Weights of a small GPT-style language model, trained from scratch on English Wikipedia.
Size: 8 layers, width 256.
Architecture: LayerNorm before each block, learned positions, biases, attention and MLP in parallel.
Each number is 128 + 24 x the weight over its row's rms, rounded and kept within 0 to 255. Layers, rows and columns count from 0. Numbers have three digits each. The size before them is the row's rms in percent of the matrix's.

# layer 4 MLP down, 256x1024, rms 0.0694, rows 109-255, columns 0-63
096:124098097117165109160106117115141136131172130080138146133089145138096138130111151127129150091145141116171096134135099101151128122107160163194104122122157122110108146125198111100109123121119136
100:161057126117103115135132103139102153159117124155134109064113130127155117127141128126116105112167150122137113100115099137144138101110146138176164159089140148105139091098148109092129128114137148
094:124091094135106155135127117110139133081147081148130115137109118111141115113131115125138105116074083121079100130130141144140146126126121138179110122124137116126108137106104147127115134166145119
101:092126121109130129137090123139120112154134145123125121170136162154108121129171135092147169128142131117126138186111097134098153145185122128127137156144105117184119126098105101092121142108217140
098:154094091075130086115163097109122107135130165108136099145130138184178122147142153144098114108115109107129142095115139085135127160126161124118110114156153108124124077107142110105111145151121141
105:164109131150146107112140150146123130133141113188104140107114099103074122162157126112095134055132135164068128130101114146086115163125130133123107139171205110109098182121163140104151119142087173
100:092139107147146133114102133123127111101078138161169127102127163094083159146172114114131100129106114113128104111118089122152170176116094109127124185155127126129175122058100126139156148103175120
104:157143144118111126116116129146131138145105108120160179092155088069076138151156137137118103128132107143160111107103105119157137083140084115131148115114158133158145151095085183135103133105109144
104:159144116128104160093128126175146103151128149099115127109130151130133194141120174110144127131132100123166106126135158110103123140113138132143125139101159144086143172139057122135153124090104155
104:125122129133148160133150135148147123175155134160089145101135108101159147119152120119055121131102113101137117141109149139140127137152152115102094130149120125083118125102099147139094100135128151
098:156108105087083121100113148150143103113097184157120139096148122117138132142127119123146110160115146172114128080119083146117124137139095126158113107104098127180099156109141111160148153185134148
099:168140157116105103121156159125121127168122200155138161143107086129077114142100153117138099093141078144124086128110126091103143108143165043103140153104097148129126112154132142106111132140141112
098:128127154119171156127147127159129144151162122112165110119149159103116125163158153126150092142131102163126112144145114147124159119114115098104104155179154169142063165115134159132118134117064121
103:123064159133146146125130107163138122113122079090142138156122093094136118135153109125137129117137121123182133136144159111107124172123158151118126046110159122122134126129111139152140129171151145
102:115163172133123105155164135128172123131138175139138194079144098157099114122123157110154118106126129156153101113129172109159100128099167125129130119086077109133069135150150096073133113094152109
103:081142167094110128130084145142069124147132104146140121152121160134116148096126150125123135139117133141147172145096130126134111132100098142129139152134142129078147153184111151146151129134112147
106:101119147129139155170101143133076112129125137175112120183107134151094147121090108155138121161168148162151186122162174108098152114174120093177144112126126101098128130155089149160166106108149119
096:118097124081143096091090157141142118154139103138134147140155158106109151137118138129153116155124139124142166122149145095098124165073113144089140139117160123116134097171139133127109139131115107
104:112141155125118123152092115131123120130160131124140130110127148115183139112136116121118094137139108127087112124122130101113106159109087142137090168120093081117080128177115113109100112142119150
094:115123164150108150139163146105139136156136172115109094138104076127098145141084129120132104099174144120095125118139156154121150141126149103097134130098159135107134114138122133128107109137131149
106:179157123132114118134128090133120114148089131164132149149085118108136158105124128150120133146191151163084140119126110143085145138089141118148127140115117107120174160133100175129083144105158137
099:122068083149116146101139147110130162142144108146136106165148141150134112096114082150119106154118150085106130130100156105065129165173129109142152088147130119123129143114129155133103157088112146
101:133097151128150144124079163108145126134102195152139113127119125118132115129127152155145169073098146128197107118150107121126168164190094127157139108136143129180142150118106145076143130130095170
100:195106127155157094138117100142129140139121121137141161139141154108119137127131146159083084123120119170076135128104125101092098149147135127106077134092126127116147104125152144106133172131175143
103:149088125139105121089127116163161129123116112094134102136116106077143099107134146141161141112149112168095115146149116112112133151133116125070118139142111150125100140136139127194136125127135146
100:138124148102154161108108119164114129155157143176136141136168100131141131137137097108154127129143145145118145128104175091142173133106136146120147138113157142123163149099117131171137157121120123
097:119136098111158110148132129152128132065173094105163123099161173107166176065132129147141129129103157112126112102123131118193147116116186159115112201131129136089162113142143153106076101149121127
099:107148124120106130108135115128080130120115115141136144106121106119109125118137096105092084108141128136114115132137115138132139152088149102087145128137152132128123149150148112108120089136125105
096:124155104169164135160123127097147106154122132102131101153115119106133123141147123176136146091140151106109132145132181118096078205163143118133092154120186128124131191146100130120107134160143123
099:147145087098152099137121138105127098143130152129140111160105161107159143074141107122161179144107148105087104127153114114120126107128168101150097130107152113088100139118141137144097101114184125
100:129127154151156089100108115113130131114126134088119133113120142165156116117153101153115143112123112115143151095167113104137162120139132130121135153113148110093126145165128149148156141192106150
093:138116143109130182148142146177093097130092077121121153138094132119113126125107128141151119170158157137143158130172121087093153137146120107142154102135153138151145090145121146151134089104091108
096:065096144122157152138119132130165101118114113078112122094140109091126116091141104078126139141159144147140128094151131152137134136127168104111157143169126082040134138124087111135130117153111165
104:096174153134159139136120105151145145176119144097135094184150160125140107142112115213142145160134130104136169143129128155120125122116116141194152153093134126128200096152121112143120104141100140
098:145124150104116124106154099134101142091158137149119093114091163113120157137210131142149156132162121153140183110149165081098119127101149144184121113136082126176143119087141144104144096118124126
100:092108107132134108104114138103137129140136120125077082136178098148101131056051121180132156109144099139088099092123141120070133136070134134153115105149135146093121135121093126097095130157124112
099:150125137126127147138134125116091127096118173101115129113147093123154151110108101154137099122129163123164066177131111118155112151121173091139148169142123144117116115131097127118133103116158124
098:134179145107135136164156120104137146145127097119170130090143128108104160131182124132097101124151110094151143183107131118130138180133110135146141140116156086133119094131124103135154146112148119
103:112168146162156126060136140147143106102138125136105171100150106116080104157131111161084120101160187134120110110163127111134139086131138107127121090142106178170141117158101110121157139141113146
097:085112182126144113092153148143116103072129144148149132113169123130150126124129123124099129113123143114137113156147142165106143083146123107139145153155110122098137101092118188109126151085128149
099:159071185117134143135132139127190130053142110148179148140093118149111112129169131106129118150147130147136088127108131075073137114089097156095093131129157095149130107161102121089108129140141157
104:125135137115104075130137120155135118131139122083119113134116149110129125182123118184102124130082167095104134124095122137121118174092106099173130132137153072111123160133112126158134135134120145
103:150130056139110093136107112117102157127133158104084150143094115116134100098133143168141091167101148110100126120137075127140103116105168082116142126151157091130096093146094131080154123127101099
097:163169100125162107095153113115131135132148149133140152151158084147102122081161131143126176126149161110148161110141095143154120103163159113138143104160103097136138164070166115132114140182146139
097:111093107087114132100105123128180157128117113115150129163193175112161119177107183183153094123130129165093118126159062146114117148164127110125097133115121119080141145109175128107160141123123085
098:160161123123126131148120136098114107114139144155173141093094130091094129138144115118148118167105126128166120091088111107119116133123111114112118112117133148127123125157135121160134096147151167
103:120118149144113108132143116123141098131151110154125131120150126106174127152137164148167122180141185102130108144080151133118110123136126125127122147155111101139114116108150124137119148128089131
099:121124107158139114153106120143119161121144143130161138103119103133143158147152106176129139107173125106110104146128158158168146156114111159106129126099123121139131118104142149128133141097145133
104:139158147123159111109108090085120084131176139107104131139128127145104130148105163111106133135154141132145112121163081079120109106165128119126120126168122140160136156131127117116128155130107107
099:122113130138097129157178070118133151134115127084162075158081111124101136146110113152138108148161164091108119151135155145151157121112116165117171137164131111161085084155115116102128113092083126
102:187104097130127096105106117098161120083069132139133158127128129126164119125152114122152099103120133097103111064101111137130151162080102146130113160141118095150142134137110121123111131196125111
099:134151117139128163150125139112121137129131138114180116161090123102131143181148143180129122133112164096128144131153116147101119163122154137108141135159148133119143154098145136088145157080108138
099:133130112143165115150118125105117107140131126122127122171102169100099108132124140131164139164154127155153143128121156118122163177098129133133154103148095140123176140125169145133136155116093126
098:186144104162122146112134130154073158152100107156160111151141089153129129136088112097108114135117144098125104126099125133116118130109154144149111176124124088111052133140148133167140156152132132
099:125138146099112113112143105128148085122167124165157113145137119164124108144131109139110138100138169168171138164155201102161161131113098130117123180068172144144176123183153144095174111078096147
096:146125123137133138128100090150127138095103124161150141148128112113131156086108095135141141113118159113126115107161173115140095141150121107131129091144112166147123154100140107129163123133166125
103:117150099144113129115131116150148122108120104081156151119113113136114125077162139144131133140152138137181141127139140136115099158190098128112099128108101125164107131119142131134151133103159100
095:123110132184139121103165122128133118146160103127130095121173088139102142117131112108109156167179135184141104114139140137109109106126134140148121150126122160131114180110159162160129100137128120
102:129111122136130120154145109083114159132058148133115109144123134148097142103162102152123132170109120107105086168139161106156069108090119145093115129140095099139119096100179119147111114091119184
100:152146167117150117135144106143114129147132137141118136106104076095115143152095090103088138135128151149126101160114102135096147146115133101099114176082144162097114086135141147128089133156144140
106:141094135132121168125158133164124167139141087128126124174144106140087109154129128176142152081155138135096147144168153149125157150116143129109100132149139152141116125133121118134180092139173117
093:138153116156118147124117095132092104153155123110121080143113136100151157110102166156090127123132151119156101105122084125099159111163126109117072088129124116111082109111153103097122109113099142
101:156138116152126144109135140121165117134084095070159160117106149133111124162158126116125154175137081087146138160110109157104100149111121161109109066142116158135125141111108095154106119113094138
106:095131138132171090075098129144128161104135142133093123093107183110148147158137135131112122098139158138156129162166140129127134155092134145135127100123100145125111137100128130086162148125122133
097:137148150098115159124120071104168125174153078116120146110102124172158135146170124103141162079138118129126112132143085110098101133168156130108122147130114125113125126143152135136112081115139101
100:185104147115113122128130163148126117113115134110072160125110156127159102173111130167090163123121142147137084161110150146121122096053140130138077117062087154082129117124141159146090169136111140
101:151114109130093144127115105112151131084101125140176086136154125129105144121138108084169130150106127171123139119118165154133128119113131128135111135167138119140081091164121168152142142124117074
096:111130154124134096120138071131115098161143131146138109119174163116177103102119142143104094118081194106109088143154120090147126124118127122095110078115158108134109135156133137148121131154180182
104:144143157145109086134122126117088131141172116107107112119170119129155134118113114078164128140104130133136128110142143142106090100126154144148158140154124149125139114148147135104123124096154151
102:147097133095137132111139134154123129091098148115081117145138125178127104137126103110133119105115135132130171144124149104065096142124097087156153136131130123141137158165168129115133120128111129
102:121137099115170139109147143102097178119089100120153099131151121167144118127116075078105135109151123131138131111146166164118164150177169112175151099134154137143137112129119168092101117138111162
099:113166105183127145131141100148113162147094117145117155130151172172117112165183092123147120134146130067110136119111142127094110128087138143170121130113148125148165148130107157130121162154143153
100:130126132094122142123113109115165142177138109126104103113119077116113139164086111116142150137135139131130114111113117121113095150130097092152135100139126131109113138106119138153111122104121124
102:136124074090122126131146140119159088181121073109127138095137138142158158147118168173170091141113162135172082106117093144123091159165084130075130157067151109124105101125127109095136125141154128
098:162152125144144131113159125154062133088114100112130136144132119082086169113114118088125080124128122132149118145115096144117127125133171112116092190136063151173108133139090121115108098148102125
101:127076089135162131146089135142141133139091141122161100105091097109138113120128094116100131136136099151101176119164077126155137127095087117090143084131154141110095106156160110123105108126122124
102:149155125119102126113106111115134150151162138114121084192137139148140134116128101157148167167087120089138084140143159136114150099163178109115125152105153122151140150144132125139100124110151098
099:110117148144135096087138106136147106129139178131160115120143111122080093093123152154088171096147070137153088138154167154122128143080136105148142188097124155109145142122128122129091135118149119
093:105130180114116120146178125099129141161111137135140152134109155109145128118127154110094097122132123140103136099169102114108109132124175132144162114122122145112078145132121130129108113138139104
096:135207126125101153172119124138095146087097119073109131124123112135086137116106121134154154106076105142103159139082136134118167150135150146128089115123147115143096120123132112142151133130145142
096:126127127130089146070146114168153103111114169128119099138130159110122137134089135098111141131163119122118142095106121130085126098144134128127121163191065108103160130113123097143129088141122113
103:128122115133096157157121119113135117107132125112171127165101162063071122185119147117157118162104153151140121105077101115090094145119118112085120118136123160140131146121131126123099105105149108
098:093174109155130092146112112151101124135140129119118139117156120151133069093187123142146138135164092141158121134145133125164147134103160146118093097103103155059158148071162118137159128117088143
100:134141127126136153146127166157147163139105159104120125133151137087106121139104108128160128181161124142163110125148099166125173132145111117120168110087132162122124116139142125140127114092150163
099:108142137164098141152177100132115077159150119148099116147098131123114102089111142115117154099125097137119129113142138112124112108088112099128109105087148114176133142157134113139147149159135149
096:128135164115145131117105100137138094087184094093142132115131113105147131122142130119129099177139126155119122161119180154136155106064135144137129121107113132131065122173139157109162143110140121
103:106132148106142149162132109094152130113113131098136088128178100121130147144140108139169148116136144154138154121131136159113167138180136142160127157099095089143113121105128125146128125151124128
098:169070120119136112118131146111087095063137138142177082128118139113152102090071135131122149183122103127114119157154164117160143138132140068113130170153132128156091106105143110157121078118129114
096:170102128146141143150136106172130103098156148074139138154118188127121148083167136125111130110145163132142140122114151147112155117125102123106117142100118137106092123100135103152128163135097125
102:129115126116160163145118108108084117170142059113122116133128112127136126137097132142155135130130153143121103117135127120168093119181128140126131089112098143147111134138168136111179128070098102
102:108156139178095137114094151149130085152116104143154148168156129120125123078096140167134106172137119141130120109122088126149144082157148105120121144106125094110114142105133158109135133156067148
095:131117153149160160148117087087167130107130119135159162134183144175103152147093129171129141112116112160151058120155112144103094114100141166084134111136164163099113132147179133128138116125133132
103:140184155111161120162139138178137159149136114104100174160109140102146083147150130117144154121143154100154100120109106114112118089105167166129087153124137100115148144149107137126091118100125121
104:117131127092139103097130143138148094133107135132130106147115153146102140098116138117148128138101126151120109143121143154124097129146133090141111166152111108135149167139178112088118138122109107
102:106124187159095133100117166142065124149139140168105100143128152115116141123157124113162104109080128132124052121144111116156115093128095094125143162120135147108147097121158125113121137154137143
098:095134109141144115142134132130108130128171122100142100146097191180120158129112139137150121105131125128104132104143077141122135109124134176166064159164150131176138131119084151110145125135173114
094:108111146108111144122164113105139140143154118123110159130080137125133121150127142120135129166136202124153120134126186123130153113104127137110148096101139139113125176094127131130132126124174160
100:159119108108156120124106137116128139114133096116143136133123116160126103107101126103141109084165127139142147126106141137125145095121138187161150114134148151151092082145095153088143123084159055
102:160145114144103140100121107171114154127133134143100111137120097141119153149140112133167142116142122121129105120174147153105119155182130089139127093095161148131141191143175128107109130162122109
102:167126139113096111132098136173122120103142119175095157123120155106093094111135145125063099142095095128119126125149121082136112102117108049149135166108158131146126051116128151122123121119072106
098:154123132134135117173129106145165154143109113153146156115080116161106135126152127118057093114137123139150130117109138126165146122143146147105096143142136123132124100178123140138102152121117142
097:123116103097079111132127157111124119105116133082142119124097145156112154077132160150116114153155153142116135114127119153119148139163127162124137135120131106139123122127121127099110137121095082
099:150143104092142129066153125173116138126067146103119129088149123108135157083115179152134153161118149099178112126081189110138125115099156127133156176116126109120118149131113146132117122112117140
092:104051085156087108109130123133110151116125094149131136176162119154135121103150113167151110141147113129106121108142118149107145137102092160119069114151109144134150159091121128131107160113117122
099:084136142126144124111138083124141110140153132145140126123151174164106111109096124111114163123109100140156151150135084105121148130123179146115118149166128077104111148110182151113129085101100173
095:132110123103124140139100131141058210127099132102103118122173139144141141130145123125135127115100110109134156128166121160141116096144146118124128133136115099104104100105096123127140136177135170
094:123189106125151155117135134150174149115142134138152158145130118105144106143141158158148107136124147135106130126179128099067107089111109123153123135121131087146147146124124104162134138138182145
102:134075165114104143106108137093117124121151078138114099163164111136173102113110148121110114146136118118135089105130130131123112190111097155147156148137152139144139118140137142155108142111127094
106:143087085147141130093123138130077142118150137086148103126126127153122115116094143164091118156138154092152139133151144111107135130112153123122142168111099145115102109153087119112101120110120144
105:134096131107123149126147116130122129099121145132170155121128132174134118171114121100145077105142131153133133123093112151114140086097123065164107117120136157139128101091116112100141128123114094
103:103082141113108113146115128100119138133129156103112139144105159128109092088128080120119147109171112134120108106179150118100131167137104085128093136102113118082140173118177132125157135110145127
097:165095134148153111116101117140131127111111139120139124129087097115162107181103112127133095124112089100116134115144188130097114172081176127116123089118165159114133104117140138113113124123128141
100:118146132136150146142124141153129140110152104095104098106147112123112133129100153151126132134143095162102162158125125100150141135026167150100136160180123146098096128154174136145139096128088111
100:107159151113128156139133129121137118174131118145085138128111107093170094179143176089103131138120131159158141124119121123102112112085071116100133166078126117121134172155107176126129180108156116
101:130075108127111123068128139134138128108076189159153117130122116113101108149124116074153118146125139157129096104127173100127121137148111128106109129100160104151078130146136149157154168118084081
100:104121117154091156130176125092166112088074115138097115147109159145154148140095132151124145117129114105106139131153122081146131129128120118124134130162135079124125117142113133131153156095112091
099:106154125133124096113165122074104083133125147094122141133136107108124137111120135108148157127096135110182104138143165115157149086089129163130120113108107125124140144144145140128129107080142150
102:112134128145109184140100130167128129129161087129133121154156092164085093139109100104100118154149140142105135099186140130121104141150100120153112096126173129128105093090123135097141143173155112
097:143156142128140149107125142125114117149144115140127129144145138128144159131127146123149119098109138159117099106101122121154121138119129102092112154140123107117145165142160146138101132128176115
101:103126126152135177119133115147078158175137092093111138101098106131118132127170074137159152140116117087151123135111189126177103161167119120130165171117151122177134100187113156127152105121127163
108:139113112136110120104125097091114100122150116127130134156115150141109128143186136113128132131087126147169091126119092110148101089190104171133158118142104116099093148129133104100132150142194145
098:126095122112091107087136155138161099156123089125121148125114073109134109137092105177149102089154100147120128089117109130118150180110109145119116115147118116106112093119130134165098134096130144
101:145142115107121118114128140121138105117136137123058097136132101129120106133120093104095139155082112143120142160144117130143162113127144116157147164080159106145076092119153122111133126083097133
100:109092115163077150161143068085139160164074118145112139106083129112141157163119136104111115109163110155135129104081079131130092130131155097124100151103130137123167117152136149130093128110109140
098:098126124122135133087128142125113140095161160124122126140116124122134148161167154066100097119152105151099125104133155091158146132079117157134164097141133191143132063125117123109141156133098130
102:139095128119172133107092116109123118126070164112145116155151134131104132136113156108170083120132096117174105160123126165075128134159094100139126134102165114128150115119081144136116131105103098
105:140174161144150133132139146121132156143120109125144135104103100145106134113141105127132131125151108162136122140115185129117149086137152094136114106131129118130143158171136156174154139082108116
102:123159097141150132161109147131120127117122159124134131125132111119091146121142113130135143151140131139091116124133088147128116109159097156146191114095109105149106140110128110148110103149134102
104:126129142150115108173166122125145123151077169138148107151091140146112111100122144149165131165142092130128127069111129154168135094097145118111138103125120168112144096137147132154089126126126148
103:119150115143167091165152129143135176102130116162153139113146116110088106130116140136145082092122119121107080161120081100130109163151106146128105122137129144127092124125152088102119144146144139
101:142121120177103161123146148148165117160128135139097097154127160160134145156124136109150144134137138163128134132163138169111112138111119135124123127127164109123086095121125119134115097102109141
096:144127130126089157136139084112154112114170130105113129131150119153127146151151159176094147130117108124160134168133142143156116153105123122107149172118121132123154118112173117147167120074073075
097:114083119153151129146124156111140103181119097115162129097118161157113120155116121169142131115127110096076147149169098185086124115135102096094131163117114137148110140134113138115119114103145150
097:116114117112111148119089122111147172115136091107130106153152095125139106126141104082144133097128082167083149106152137126166122163130152136070138182113154130134106092120160118098116130125102111
100:157120147154110109143101104129098111115151115149139120108148179134158154130106119114095106089148111157125115086135149116113091109117129143112126156149133114109106111122144104108116141156144155
100:137103116131068137163100139157159117141158107109123174185080147148150123114115145140141142116125149209131142136171171146111152106163160129076147118123141147108112159117129098117161111107150109
102:161091134139133121114176145160072171137111118090134101170124114157172112128129131136123117135152105168084154132151101137133126143110161158176135095125161117138102094120171137138104112121133110
099:119098159099104137130128091138114133108144157087117106141112142092138130134113128105167116138110084147097134166133129128140131163112130104132092107139158126079100124101102162134091171135129125
095:105122125146103098120107113145103119127158130186126122131114102080122097137139126100132110166118113137146142139140095124162143122105168124127067089126118139157095125140122133139123133132154180
101:136148154141116115163144139151139128168091106153119133138155103153169116177125113075143119140126126109165117118147157115121133131102077126081141132138134131129129137146127137109139131118167091
096:060057160131108151117145108119152111115092148146155138083131151156138132110138112087127096129136108132165125123148095154105096164121114113126090108123130169179106133143131101116110139111107147
099:143145142134158102134136125153128144154150113160091117139117136138163158155100122093164148131145170184128140124158148138045159092086135112142160140117141145141107089120101133110144116144092120
096:136169134116140104122168121098145122147174135122116064143143121077142117139135115161145172129120112120134133127100143064151115124151097111145188137086143137131128143144113155098141142154141157
097:115092122150115127089127126118118131149091171149091144112145128085140114107094152126086116100136134105170115068130119081140079160096121149099078144103143110144125151136143109170135134069110131
100:142081123160120138113099175134143138136115101152121118142098113124134138136116140132124108125134071205149127133097114115059106128168135136156129061121141100118134150142149137112131096182169136
101:091150140113133130160111173107115108101127138138109146115180150144136151135122116134115153130123149119114101106144159094174117123168123124137174146134124111131150174162136108089123136112138140
099:115116135145117115076127139133115151151145108155128139176081115108125142134141129134106141116147123106159112110137144100137121146169147079102122120137123121093113150124138096134134161137101138